Part of a small language model's weights.
Size: 15 layers, width 128, 3 heads of 32 (1 for keys and values), MLP 512 GELU, vocabulary 8192, 4.56M parameters.
Architecture: rotary positions, biases on query, key and value, untied embeddings, attention and MLP in parallel.
Training: a variant of Muon for these matrices, 154M tokens, 4685 steps.
Each number is 500 + 50 x the weight over the matrix's rms, rounded and kept within 0 to 999. Layers, rows and columns count from 0. Numbers have three digits each.

# up: layer 8 MLP up, 512x128, rms 0.188, rows 318-417, columns 64-127
# down: layer 8 MLP down (transposed), 512x128, rms 0.0928, rows 318-417, columns 64-127
up318:604454598543502574429472496451438424524547446572391540500542567584587402378540548413499472509475477488452543480579495537464501599544463529584519540556549497454479659426533485503442509471513585
down318:536488536491531473482532483381421530392475428524538573568565466484437515534509499448587479477522510555453477421566549393512505447444364468511489541467498516589449547513476548461459470503434480
up319:501530521551488466588421561457458495499453449477446536509499504497522500460487490567486465474476427510593468530504557522433524504527456507475492474486530563441373537550529496429451568443545578
down319:527514453489466581462498539470511466468476521475434483618553488533455470482585421573494534552483454475461555414436403461516481488479410497564497499509641483738561468541562497444427492466485489
up320:463493505560565551547436515510493480574571562515513604538522474489536403454570484437463531514518520504579514496471417507388572525462535460535528424419479458379460552497536440467608545564457349
down320:505489529460444464415506485476410534453560547496473507471536513519470433549588545518471505532542515502484523479489433557513502416512608410486504424575573589497548475594542501442473471527494488
up321:537465529458350540521628492437430548536490470535408452499445518402524553528469558550450448492405512490453516496535526611538486555578514469440491603471430620578457470470470535482447439497457534
down321:559622561505513512529468422433364469464483547534492508470507521540491511497515563505559423548481395487539527573482463401502525446536520447446501574528509458712576460532444408574536587521445490
up322:562503508536457526538558510422442440454464527545524576480469596517556450534479472537535474515632490522572532557382514493588446543394469525528495426467445589516490516477498522547527558496570583
down322:461494367464522461569477536490460511517523487550532563465538540544531365473500479552578495490539513499411418517522508531531534401570522568514584501495521544548474464536553481538466451421446486
up323:446461448555443530510465488498558411533521448458520556480432438430470543469475528508510576488395476592554516401513544463519466481495543454376572452528482439534553430609543448466450532511511598
down323:551464501450566519517514477566471482599457535515448459530498516470508532498409551480395598482580477497531521561446455531491467470569564484532527516437439448323489450524467620566433494545462585
up324:449485469514468518447476539595442427419490472419431426527455486524565559509542541404539512522502451492481557561523559447519530496498503526504522398549532599596467555563501557418470592389558635
down324:550510500506554477465524599538563478444454444607491443583516446457505584570540574455450480561527481567505540475424348505508427466471379482542548474487543487470451608512477507551418477549566481
up325:571518465487446590428605434587537503451478551540542496566568468480532462454430487508483541491545517487607524501497444479520490508425422517523490479511508640542471564454493573417576660441494452
down325:544530475573515486540514450555432521465497531432487540518552519518403571516527499565470476677540550561476453413502512525499546426374532580521459569541534535562503520535515504522467433456426482
up326:533505499533466423554477520473448454559478524477518566543494447447554457575479565499467526562420509391553510484573472489480596479496460452545562476417496521464514497516528441532467449530507570
down326:506541563526481411551528502548609484495437518525555571484568490475453554516444514539534518521574562489559533390476480484523484452558451449543475432479404468493461509477559480427433518515521469
up327:559563461598504544493475504524470482431525516463482481452466525514480559545451463431433491512514558523591531488473577594569491510486516480513490481487579457543556620407554360487469447519415576
down327:551484549466513506441403521562522554450532525513526405407493528532512411661537447466513438485546545478489445551527579469583471512409571478565522450474518498377571476581507558454529549532506456
up328:459540503479480516484438523506511463524502390398346481497543424447510413558499437509463408512526406432430428592534487492517514484474510551518529447476488510511494451477520553524472495462549406
down328:496531518603486525464438522575522551492589563517472396458466434521505513531535500460525493440472591448503508444491481482430531549423524501559471527465503501532496487492473573357572555453459453
up329:439557524516480465487505537490515457527528532562542440532472479416562427547504432467437541504491357470489505545528488499428568528419429463554541467437524407465487516519490508517611414415559543
down329:451433474449425462517560404382414543496533502430420514524483489542563362484410482483439564557477487417421511526473554576433441559437541433592553394525478482463438523447409550500489543448473443
up330:452492438486486519563482438479472497482516540557642510502492490472476478497460517532463516560594466500560477525420532545468540531526520514512549488521480439380457494509547568586524481524473520
down330:460444558561484482515542454481494439470516444480433522458494503542599421391498487505436518473461564448478517498501502543501477510496528466435414503546595501606544494450391457473562527495481542
up331:530458598428569497572495501552461435543516589504470446556547540510472553521563548477496560596455489462458548526373484563530496534463508512511495468561390559488349522480449503528606523439409639
down331:488608449457575520494478541464567510469481535434555551543517608565484518537561449416559433529488487584473516549548521492495499414521403508541501446463496587517468492589461493498463473507546570
up332:529509479508507456484465474431520483517490532393430449509445543453455453587527541483506458504520471499492544510404458582502472487532585505470471450575470508511517550454475501480569549522491498
down332:574471512473562509422457517498501433465472545489514471530587514532415479517474497549470536402523455533495468529545536454524525472588490543500471457496470438399586537510502397462494649504569525
up333:490478480541502406571544518470568522445398568605380537465468513510433535545484488469488448567535419632518619546491573596466435471620447468462481443529447597462457469515547518378506538580509562
down333:557466414499512466497632461576575552428469520489409519425441567384531569590483516532512452509472453526564549531540477545480524475528524545529381515536492561478527484590549533408498520523454456
up334:405563530504462513499597493545470475591563542479526442509480533499511506442592484479485533439436455473597423600563453500586395400441588531556546431437540528518457498521469601479482535515473493
down334:466459453423512550512509482493499592410500409526530551442439427456509473394499564553519425537525531467531477465504500451484467472463474514464529484471565433525552483468492505524455445497528491
up335:390468567534582553534549563490570490546454529493415512420399566405421563492552471517523416401499527563547447531430476390544539476559598479569518521471552452410469418530551447426438532510500468
down335:479442578573486498499596502465456391459378480516476496468455519499438492523450534539480426457493510485521503485445571460505495492446579549484555459497435454481524500536490605424435387481461557
up336:556459481493596496551536510511566489535578458516511492533435514472603499486498432441615499451457578462496588479519529478489459484624521517508499493532502440418559498444554522569599568507493531
down336:451457388492526539594480469530559485494569454534488467482554456552580550541465480528552556518568465502308463632541448532485597537577526550496525534426421471549533478515497544573524570524432521
up337:444488507538504527513471499482395497503445538493504527498469477548537414464466557481475515509457573493498447446513435476547531513549499445527556498486558456476541471584563539489581499514487498
down337:500553468563504468553463563517616476487507514464506528519486570514504496504484494494479561472438494477518580428525511475468522456455443529575458536516560447352450533492563510476486475493462535
up338:505514540510495484556546571442523567477338507461543545497548548492485480512517420591524441477469506531495555459373497529491448561504509469550514492489508546549513480541488532540486552570576627
down338:503564488502465599528476415492467525622518473511530528498510509522528557415473463460484539460547473514511618644572487486445506408531474474442493521503481539495523408503556429472550568520504448
up339:591562524543514478449503518489533453485509446462460594520489453522409530608470476477442437472501473510504541499493470546569474497506520498544504568493505494523556449446471504491471449481391494
down339:424504464435518488436488549554461508418605537471470570478418530510485507535466486468481432436440539516555502403438558420481518433449515463559422514496424514559403473480445407461508478518454591
up340:461468617552499508517451441512449488480553497529422568503468439391523482436470503458524479493434467530458552404438540574481471533513577504533523492449466443481490579445534500428508589460440564
down340:510478559454499384406536504513524427513484433397589491449448436518560594601492492533499483398546488435502528473441510509542428578403534488474516527505376417407558540499428510489525508573479483
up341:500477530513522462530500435456480478545504493405552543497451501456521512549462472440497454547428485504498433494460447445543451539557463477558475571477550504540463516549547447491519572490615480
down341:545518452518540481486513531529494520462527456666487516476493464419526502464555495570487475457565616530469497538443509538510462483585604539502528543479468448522490474500403538471576562515476476
up342:469516422569389427451445541450453486530465452529454496552591481512451385593499552489450449548581473421510590454506526581566574485496503544497495512559498552470487569496479532548493455524506538
down342:515513541583571462494539617509569513428531603610476527351432486469568505504489545375565480513476525476556444495505491502453408528432631550548486565484441518467555490482470458548532530428514526
up343:422520480480440512523486571480504423527521463480461473553455473595475440489549492532506562467485502553424490514429449448412537351539486521483386469539469524487518544541552495511446491508434451
down343:579411472487493595499470506493502514486561458508487457526451567495460499413460436475515472575436482456460442505479514567437447478466495546480490493524511551589495484537511506452539404473465492
up344:517532539544477524476473482516492476432337448537440374467552538498435512566520492499431462490456575560585513495408534525526471459445485545486532482493428469482528501483471534529567441430377523
down344:515362475506553464513459533536531506495538473556443473460529554517459580531449408509533492582573479487560509605564517496422429499471453505546451591562486499468486544459539523448505519477584529
up345:494440503543502559503474483365497493454538535500517533583413443556488518639452530510550499495415480450567465518440442534524431423502408398430487433542480491514610536477482517511399514517481538
down345:515389440542557400518547511488487501466506420553546460430527509463468499458536490487509464508558347512544497486510460444441543488489467515500524540467542532427470487581515525406434473534468528
up346:610530566439534463528546547485540482584523432515438616459601513481444480439555508434420470523468511502462436528399469506519488458410543458417467517457468546492547487500509409451538500437589500
down346:559411500510517578505616512530490555516410532528496469549524585510498404447440526521514451478596670561525476516551404542471558388464430486576518499468498533481518429582461554539533429536475531
up347:438423517459432478548568574496611530498505426410472520547490455480572510511489552479479450408568480359552509506534530491537500422486498501520490559526465445484551458545540446518462498427427462
down347:464607522483437421543568498475386514361541445464531487503533528474523515517477525552420464382456512465494466468519566514489425529498486398508525488425489540544456438484512489539524585459549525
up348:433423428559559476467407478418483491522492463497476553546467515532458545542479533453527463565522516487474527427515459482481548478595568454571572504376538460496512542560530522500566493533552468
down348:447497504452412489446494433561527557480573534496519455457524557504489480416481518574470462455546495595410489491559455491451489531446542445517537580524557521439486451448370548502492497548539460
up349:532496491541434477547533453476448503491553473521462484580453466475476482474561464489490510547478330497595526528551444483511381549538480392503499561510484489571546437524553598470487546392501530
down349:462533585507525517636486407402392463562561482523341500551510445459401507449487466521463490466531507464459575545582599451458452505489475480542524448464420543645564466531459418471549474516559529
up350:530582463508538494572520495503499394561545430447527539496408449403558536485505503541546457581468506446451543512596563476525447423466490479445399519500441424501486457424424514473511438469552543
down350:468405440518528499442536505469548490475592526492478434478447426528453558542439411441466450555525565551488542530599517442471403476503431472491449545551432425520433548443403426460467470455486543
up351:552446563545530514542510523420445546473488389382478485590609492519424495511499556474433526485428443437519587417533460498509464472497453501505464442464559509575485504489512465450523550454505462
down351:411493452516502481556521464499552475475494474504489548490523457498514446605562434516585427436461463556517459445534520500531555502572506469551473497460563538611513523490575476518410478522434538
up352:489610443519539448423547506464450573552455486574454489537458504489511514515564491531495529519444576523503524420436481514437482580482554438533436420513423518522575537525537499535487481453525567
down352:525472419508477479561519542493484457460485528453504479545474561500505417446570500533532496524527400452501487463400503540548601491457485476499464574506575507390380567569481434464461535590554464
up353:495470485530520420522479495442571427436469317467604449445530540494538470486455546540453507520401464467366571493386453539472611528557508535475537428496569522499452505459446605564519526418511383
down353:453525424487513435549488444429422552548514455516529448541522445499610509501544479499541482506460415472500592562551530479469486484494486564484598464502477516612385431506483509504429421553480529
up354:529494600534526588510506565514533466545402519466559472430432518618516449505489441509455522546529535529624508579586408503576531472444532496517551461512469528542487528444525520502471493523480457
down354:563517534512564473531484573479548416499485465456465523509571426564596455502557538530451460540560548475466468523566493533599579503486476509514506522439488477511452525414498528511522466471525443
up355:404537398565452511485540537474478489537495472501520542510557467429584405456514504513485525510551574547504482569496481428531539509576536533498495469493407536385482494537526415441497493591451609
down355:512513511550590361471495518479410564463489515368484536583400535410521425589454534447466524488358480525414435482447494530524466477478412433495552457473530448510434543462556570421468529568467503
up356:489461460447496455492450499582493518523401522462475523474569517571571547563431559420479466512525509441468565450548464524536428431450560519596424468547427480540405595473502502362437604464415512
down356:583449567454543419549423504498455540587495561494524485530441514495432480430486481560488476554482548442533580594582522485421466492435466483512461503439463516544465428441520456570493515462472582
up357:450524426520492493487475556485465500486535430456387477505513409436491483523548435432479481451471498476471489470528451468516533595407470518587570528548477592496528564462457462464411481531628512
down357:526585513463404554503486429488464520579541539494479569460400550590498531506502532508451504479493463622515458515476541548552449515492477539424489512537482420481543431554527512530523476535521417
up358:559536591515479492461514591471546430311511435487469489526416529456552546515517486513542433506423453521475491532621545503522551507456448533488447514478517512515547530525507541562523455448535495
down358:474419538591475539496496511482451465543479431524538566491497442476518490473459555506431428541499520440466515504496464494534650450504555531468520500601433483412473494572473633473530426483533533
up359:514532456432506493538364538539491526452403426531382525454478480548545564510498440509463476421400503498555460435524462494522407459555442514448531522447478589461515442478466542598463458473558501
down359:455477453535476412520460434539486457461476503519401488476537499534407503567495545470551468416605498457540454496534549479475514525640505522514603509481411543440551661483472445518446486520500563
up360:507444601516458555520511463432557560495507498557537483522554378442498616478538564499579466432564448588519548470439624490498442510562423438503488430464473522455498495381465459405382546474476493
down360:476490460456483457465519567517365439484443362434497491553520535559514481513465505616501540515549605474488456450579464509488505580458410570436465559400435531565397420485573607472545504499533542
up361:508503548481462497520461532491592383506480464442523450481512514408497444473563521488508599478525472455410422484507584498484637496459562505454424511445472498491443454528478475542459493404486480
down361:521486507549507475508506595530552532462434551571543534462515534509566557525452534417561516489513468522543573473487454540516470510434494475514501519568464413431440491498562451443535506538534558
up362:432597434509499511452528634454546510518465519458511491443522560509443576521520384558520512523486569531571589460471471556521573523529517473393474511537481405545548435402528580444492464372483462
down362:469486564376524582502523453399526478422499463499455562478565518515542312459508482588587477543517511459412489506548471427443428524492466416575475451556485384521531468444472555491438532455466511
up363:491566563526504502486462518528516547548587464419507519535464581519589545441511565466539548458587482486448529517504558416427531518464527392476551467439495426480536404481572507478493437510480532
down363:481565532560507499409477495499456524615481550485524520413492497507453502445547492528531637540556419519455509546573483544572519505467470473522479525481399510402536529464498516535514600521557437
up364:466544537449483531561503451538528586510478461547588483509479524532495456470490487464493564546460457500512490389544610498434432599585509565511477428464430530486534464523475478463449449458545510
down364:579488530483434422465463516489517490508550443426457505473511589514390545472540464605609446467495500549509450563429550521492468509499443431529449525516385493600463526467540437440595546536551442
up365:502426507430469465595542572525516553579451562433499629471339576489522463528455507543590442488546527532529509510488515394475417484423489500481542415523501472579500420480623482565470597479556505
down365:460471442559492465526516533547546475504542472556405471463534511562465487524478522419575484539587577473659438483499519469468542497507480462544595529439422576511489444441477572512602468485444495
up366:423528529434465506521536540456510500520521469550490432434447568504427484446599490566480534574461477482479558507450476515523503575502450414514531463552545555532502554446535497489475490516477466
down366:561492583544548473472535529515504530438473457542469506483505468487508502468491496453533487436541484467499453571437446493453435462487564534574495495517527434516453515479466416481515560420538480
up367:498503507569457524532447467509450470552449473488382547356480477511599460507455463437509482536438461492562459482529450527445507541518467568522521519414519440520502518475591480487446534452528453
down367:445373518470477593495491431515555476456568515488589545518643470548391501504473485563527553582490584526556460537552495431511492478476501444513464528553508553487461459531465483508549418509478432
up368:611473543494450467427595517536531492479516506502514443523435513576453569490589520550519493441448497503491534437519538513603541467506514636532461478400561550447544536458500529623439543441434477
down368:522497509570470414509468456472504472494605563503504543483441432522443424443514434543499460501557478514535548553511448531522585466525497410487507532492524476454446471448462455450507512491533516
up369:460492625459565569507487422432529471509539448475544466475417596455584471579517508418535505486469582533405538462418407618558483555485403497484435469525454529580552548588470499488553478431484423
down369:496429621555551564508505469521616481478510517517383482497408603499478553522468500475523498451479440493502590546488461458565538414484487475428461481481325522411453510424456457505481588466448539
up370:481507414490569547519409579468515517489497492444533406491430459469476543558598493491519481525419502553490485446565613536467514501526360500521568457405540569451491435485479361543449460508507509
down370:498484541545495563548580536476383472602544508506527508561455549462493426538442614457537546539544515472493548505506433505493476418480449523469452448459367494562397571455412487512565454527485571
up371:536442543500431508446519499497449605490481487497471476502468501534551500486415407466592486519436526454487467513528403425461439522484500409522550487506484479453614539517393429477500513374549515
down371:577397482430506457554502463533439541461477493496473517490461506567475471508451522566530483541517479449433515568571416470491568578496558471498511431511472462569598423441481543502500389494471499
up372:521576469552488505516462443454492599524492449442477452490449498579499388537482533548541477365509533562529440503455477483460496516493560478565500506483576543464522481518519499464566567624436430
down372:440504539532538487450484428575436462527468562530440524505399489492432488396441559449538520542452548475449536496537494519552451512572508459430516528486386439435550522538477494591615517527575457
up373:511447548469467480487510475512467464593433582400477470522530517575521412573473521490484549451552522521452520450466463457524523499477504601465463411514459591420533498544535429521467485511511553
down373:443563469489512471460520584508584491414457433454486595496487455460439548466455426486471408502468508440572458455510509422388456512519523459531513547510558474572478486498436492481498535495433537
up374:469570496587520608496513520534451505546500449440438392514523508512496464507520488532495519495433522476438543527481485491472453448389447498431514547438655465458442523467457475615452478375541379
down374:524493444487560457506453473508498447485560546412368485479525519506528520510538466495488441508451473512522537466567435446490479323478568541596488510490499422588420488523496491456453437492486512
up375:525503513478528517572410499455437619489452404413506445521439502667548486422501490507517494626444514564538503497527522557516527497510427454605543490481566488537572509522521574507453516506550486
down375:531484487571479495486569576549603474530420613522440566490510522455512540526475505531533459453516402499434465487526526510468519513479559489510452563521472502366561445460576528553539449487490499
up376:547521506574512475509488569474487437449514538509599393450528463532535501573424602564433500533480548353500440511513525542558514525491499496483514441553478480555472515501502589581555533451582446
down376:468558494429428506506508478552605553521478582583502538456505529523469549423518520521521547502539469618517593451557490459490510535533513466518573537429581500418450473457488487520426480567533478
up377:485489515441529501579505410496473478439438399416495475527577503513562469461441491457354546605551579513548433435396566420454533514506556590510512517450487559497478561507463551551633483470445440
down377:464512494501546530515491442516537528471603527546487504430546544571571564502484477507517567490562485491485389479452463499500490436511536476575582519511515520483438472464429531574498489460466452
up378:484499476517459460490524519380489522378466497373547485413515468494539520428473452552497583473465529554515501504538471480496468540557463489563539421501490477582616417502580484493447470495507562
down378:495546455550462581560432441427529505504462507478506410480489412496517505422448438385542504566637474558487464559515450497476490602562508469452389479491424458385505476588536481543459506528579456
up379:507513507491511501665542455390465464473538462520426570537331544415452569484478522552508524617512526457508488531568459473533491456599495477522511522425585543686564434455464493547502489395513500
down379:414445538523554455512548458482381466478546485533435504469536472361476522493564535560461445542529522426524494505531465462539470412515525493490520428504446507832555437526485519433523523513520522
up380:487544517454477617429537460510470471527454488510505475543446438451533510515514518481489540482414499465529547499381533527521400481545486407539601570511589515445465550489542508512505600565427556
down380:391460528411458543494567497427413603539508545567567511544562403438514489480534513507552395545496571506566449467560475466541521463423477524565535439501475482527536314584451440462521588515486435
up381:442418496522442457465524448506494447558535503462478525492421421492417551520506549435589492508514495547407514582529493534485490427538461426487457498483444429483500508463571452423536465524449505
down381:478515533505549473532409519535575530525482461583407595523461505479516522444444481503503541512560460562551470519515484456434412522435419507501478540500497481507548468534498510544629503539618500
up382:427638501545472495415552441545503439584502497511459475562430433503502491453407534529508599538523466439551503591472511420499492401532464545462489479462479495461510622539518487373518522433469437
down382:568479483538472520494518394555478488492469600357493514537456432516503528605595486591606627520466501458531373486373551527482521428512464466500442468458524450403450544451497473458555506517444490
up383:559489470433544489558496554474445482498480480469511414496439447545519525469491492513460518542462556542559464493547502474493429435538451558511399454453595492408510503479478565465523459449539480
down383:446426495466526409540456546485411487463494492549524487497521528565510535526551444445434476435618527484379382528555424531562373441497603465461475441492503503515526481473489506571519436493529436
up384:513474534457514497460587413537511451526546545441501547394480460468512572544489498484510433607577619514491481438493484494599477469527498483573622585495387444522533460496501507537474420445484467
down384:442505525589494545577410475516529457430450549445470559614504498551481466506506527565509545459485540487470420568467429496444496501555577505497429532459539462692401537496497498493476511510465572
up385:555536535478540522542502453532481409499487463424501535479486380474518502482546419515512543402461467493513518568442436443534467557442460527527507514506551541563515512519553456548477551559430547
down385:483509497518455400472518525530486519474393450544396443503534527474508440502435536478408570551537514545492528474579481525438497437501545486511427411410503448546465533475572507500428536498517516
up386:515615523493442407576494462506528538437623444574416518410545619474570551536535553445509540487401557525506488430462472478450542526480480469498496446632485457509492536552393526472436611485539529
down386:471552438469494568463504509497492562498545494519507481528457587449447481527452528494604442451515491524432431496482588496578506521513519577431496517552547471659444489527531501492479463512556451
up387:549523503517463534548366498525502549540468484435508514571446496414558485617492524469530382555589468492592464506477448530448482499578511480579497510439498499434408498442526551495536561492487517
down387:470508536406413485444578499511533479503550556515448487428496539446467549437408533515555463508503555498524472622549488492500456508426397528408457506520481544453506516531436471499478451550559501
up388:576516569562445413559582455586527478542482486539391533466449477470481474450524462517430549488498417593488468472504519480528399442487484533497453450449477437449476473407502511556518458455484489
down388:518520502537555438485503511576468543402467401541454475546460493487476494428464477494470562502472358501521466505552431459550426518517568509435511495462496411416555521382533538582536476553515432
up389:498493428490427473439487507473580506494455378499451498497544404375523483469508581521494496543503459478538444489543497449429514527456448422493418483471522620501498434535478598429489550415555509
down389:486465461460551465532415418476399438440517450533499445538519452542483444513476528502477424519596539551444483503528574451504452530475492457503495440463427601492456418423518509455528436520566417
up390:544478497557565498472435467590462497506420477525456508563585584459522588500525468508594424515531486601501494497429429513468548382421613593530538479498570500426518474445509455588388439561439464
down390:474499486448476509510534403386498384478469569505577495585517480478484474356447555529467453472420500633537517485433401621439534540446557520509536550462556546574473544560558523490404515565452539
up391:557494534469454425447525510453524504537549474434505584478443467616432574608492496484486575610528462523413421497434476461617460503518495553593473464439540515510529467484467555492433657568418422
down391:541533477519484586503496465469620520485494551496465453466507511435492478495493480505520480549499515452505461564536390505528439550536427457497522489479452345406553466498394510522519549623541494
up392:501476375520464563598534468552423542605559433553510472502455495456450498474544449473447525468412495566495561456529454540446508485472473519564513477473398424478477548438455518475461515465524508
down392:481418420483446459456486559548467438557526438399523456495418443473557507485387444530591541513439556511484485559447480488475428592425561532568461549534529526529561572577502492486591472480489507
up393:478448588559498640460566506536550422406469514481467483454574520516571506622427542475501511487385507552602491440485506477444470519491486549466572467487469439491450533442490456465508470499419444
down393:413442525518492477472479430562474457514548476511483510459448409502464481534435527451499480551452497456501436481545482560496493598505540469581374572519517414617565498445451461473496463512607333
up394:466561592582514560538458537517525413521471504419446496523525441510524503437565494532495590478507431585507401470565565493529535536487500440427545510447453429546651534480512561521408526504539401
down394:464427469474632500482528440512469570452589505485544536472532462433505537584483471438551443506552427558529565560550444498497443532529462534411511509521499448469572497519469349578547435378556443
up395:422481432499518521536606511444546517423573480464533489440520468536539520499519502399531575544517499448444527516476428516443487449494539490572496438491516559548546459541460456481496499501492538
down395:571459497436465457517526494490424526527510563465458493524487516425498507560513488582565455517541495514494550467522579449531555567457535481412500490608523528545509481429458432492449447518456478
up396:547603547402518503505528562473532424503536452597543526499494475526592567447543476475540506468517459446552490463478449471530467442504555369555553503452448513448468486533441480465454528495489464
down396:526519564435572499534553507529485502468603464554581479539554521589615466433446512555574494468530406474463459411530452503483489515494476467529447601439475546424396563555555444569479554548507426
up397:517549460500475431609542542586473530596518504478609457567408484485420423463570488487409508454556377456467561478515458464446549519408498509499523480444408450478532508404535545528493478518511442
down397:484488465513500442481487503493590515495422498526492462456582441433520571468480544545543508552508472487516567512437538578549433480499543504458566449470438539635570502522603486507583508439508538
up398:520558511536506490552580456588533527575506661530530578517410537461405461540645466588496465426462466501421424471544479503499554506474465560441506506530494544477519493426456482499452486479556441
down398:453451581462546482493479436492504492474478503383462565566637456490651500559418553438551576636537530507526513466478563425466446543484553506550482436446480599495481578503555449485620575589522552
up399:494561485586445530566636474527448435494470517571487468423480490491543404513429451558452506518508478485463469533459493500606476501516571455593502459427495520463527565482422583477438436521504432
down399:410413514442550424600494513481526520507480504422470474387536525557421514594482560506377456525586498456493455467517487482408465580520432514514526556531570401483497543527441535479459519451498585
up400:441471648569474495572459529496484448550506485537466479565499490402537496583504463366441461453464522499454537475462585449515571482518533489481474448596474563462525563535473501498552553378510456
down400:433350525607473501554561535438476505429644546561426473450496540530574418634430561313470499521530512456494511557479441523423424537540504534471531491619531604507402480491513442514512543463675529
up401:524400480554466557503486373488541477413528466495486466534438551443481467467484578531479558445422515547572602465467530478555459567455520546510533461462464608501524505536448525524553452446446444
down401:483530558487461562514473412546489534483562485575500499429538493516509482535552422492575458495466564517496494478456522474492657483429541482457478433511569450527448503549526540481497465364536514
up402:495491594594579513453462477509562469600500449579519487469505495508570419452444574499418507416519484507537492452480467401465499520527552557456466499504499528486471490501541517535467468474484491
down402:458513598462467473443516519398525453471553466542491446495515457487507522438540509494462449530511558523453523438535468507519543482532502533400537545434404536509471423447519569474513459473630493
up403:426516621610510493518468485456531549501495487479468514483506505501550539556617464373562497425475460434527442494505526504511491427482498466512411514570441473542551581532589500488487507466525462
down403:429467455452525547510457491497414465526575540443529538480504435593470498509534471533482505552459465482505458483424433488527534442491485432540577519512508510555448536524467440416549547414493468
up404:568549518481491506555390520461497436474468562515445441471443590455527516524532486495541531533496509570525560519563530478438536441533455374534553467505417556492526494481506457516463518595446417
down404:589427459487478499502493481613509521602514592585455368478406521505466562507489534482465483481553519413554446627475498485554574589556564496516535405434498410441507435489474540485519475473540456
up405:530423538492476479520556587510531433496432430360453487536546561445495585539551556526551526490484566500451540498416563487544498461512419543433455537563514494467492427458539607558481486411414431
down405:433548448535418420473539574522518477510631471444410570514528410620451500467509545454512531544490515455550505443449435512473477456517431581498595504557494430451452478486548559492438449446512483
up406:521495476444489514554588556508597425468515507458479446472613491469510493487390412544509490505506564473452535494507487489514502518479520502452545452372621485482622523463493494497507430489509451
down406:424514387531480494484545452532532516551534526428605498421563407468479497522520475548501457570470444459578447561515537538464481508514401609420563495534467509427500502450464454511329511543495518
up407:591555494586495428498497434560515483506458518503577451448394505569473450446486518493525448499492454465536496499449497562449581488495435482567599489458470525501442544432538523501511534506478466
down407:499423514445537451516450439483494574474456463533456460539543547509498472521454536526509448506503491551382552520483509499540600445484599542518547445442408479420562460615462497493443558539520474
up408:434549551436501493453449535462541439547577381531503488419408510497418489471498459472539464499586444547566500548494636453480544423583408442477614476419539490478429507440430467530436489482506472
down408:640568578497438444475438473476397468515531456481567495435567481419537435557500473492411442472524455500469512450435535587491537481529442452522472457502499517705491504552465452563563610538539516
up409:475495484425546452545559497393552512514482479481495634486490605503479469574523531456399530523445501508452502468586434541434494589555543532555557559481460549534420515575475496444615395508473541
down409:505445502475472483468464606561511463470486537455469507578580470568469595455476488536634530524503518479534521515461569538508535462409457407468505459510583372568457515414502473583502585477488532
up410:584594444461446499561523523534500554467474547521532510457497536529440532436481526510411501645507456410471522393493448518520513473538482508499583488466632474475576492446438427484489485415559449
down410:535367372444525501532476434512484531533514481549546561471462556494490571404528434498524505476603494552438476502520543453583529537494583506439573567531446478570512428399521452515417491558539475
up411:502571566514545570505442488440534483480524505533556474475538492511493479482571504439494496604394500620462581518456476536544473527496522495576438410427534508498521589371597400436406438468520522
down411:451602580495451508481529544565555521525565454580510471502505509491549458503601462524565434449514464419433378523383489444590547448591447475560524498496446440521541594540570582481499457419374614
up412:520560552570515515525529501439532375503608506566423486526525518497449526576503476524528543471446543572601555512438470496437525422558459568599467528528593541466566478515537374431605561529452529
down412:509570449443445601544602519457559441495550517545471466359458623458518541517511502469493577434436537478523506561477561562425511554454567547497595541603560510483538476478423384466548471573503445
up413:487546492503517512389503547540491381578531533539516584549497512499489436518529478538478522498564529549585556456491513408528628536480522465496564462532505451490591445539484453438465581481580539
down413:558481489539521641494528503462623542485495613648522488549553523453471516558437527436546428417449415493472558465485509466467599546450455435577527524454600530458609371561512517526532493505440447
up414:507453525534509503481493582543493530468443472440482421561550488584536531531420582503416547518551533472529541426534509460500488555477420498529449540410485544476608470480447457548425469492508480
down414:475518460528476493478439548515584519490485597506572558516516503518561466477440502531510537549479521506497500493452568508503577491465509409484480478500494529264449550524564440434501490486538525
up415:490476492415473591570494606475525566473461512440549546492540518439510445480475469495450436478498455494484485558439429554416593493469467505470577505473472488523535518468515507429421543499486550
down415:485496530397513480452516480516449499428552435553563483541416436484508525408450536536462469480516465569498496478550488500518540479541563462561513517497517484528422460523463520478502539463499452
up416:536501506560387472474439500523565473503459360537437520467516536504542483516508495502368490533530483539468535493486497532480550456482499440436562488479591470520497483491496421454505514510558552
down416:538430471519529515534526560516457507499549514543513457483487456478474505501517437511570420516503457502561522463372488545577508493434509455526488546385526492573506489568465465527562502479584484
up417:446566451415536501471507448467542520475513549444483545412586619402575550495514534493483495566404516528545498543429541389441484468472532537623441422537543512511496380454549504459485570481542496
down417:406564514411460500553499400485510582469497486507500445495534411447486553508514502568445524559520581511436561526507597407493474433462472569426468517531540540585432422556466540470441470605538485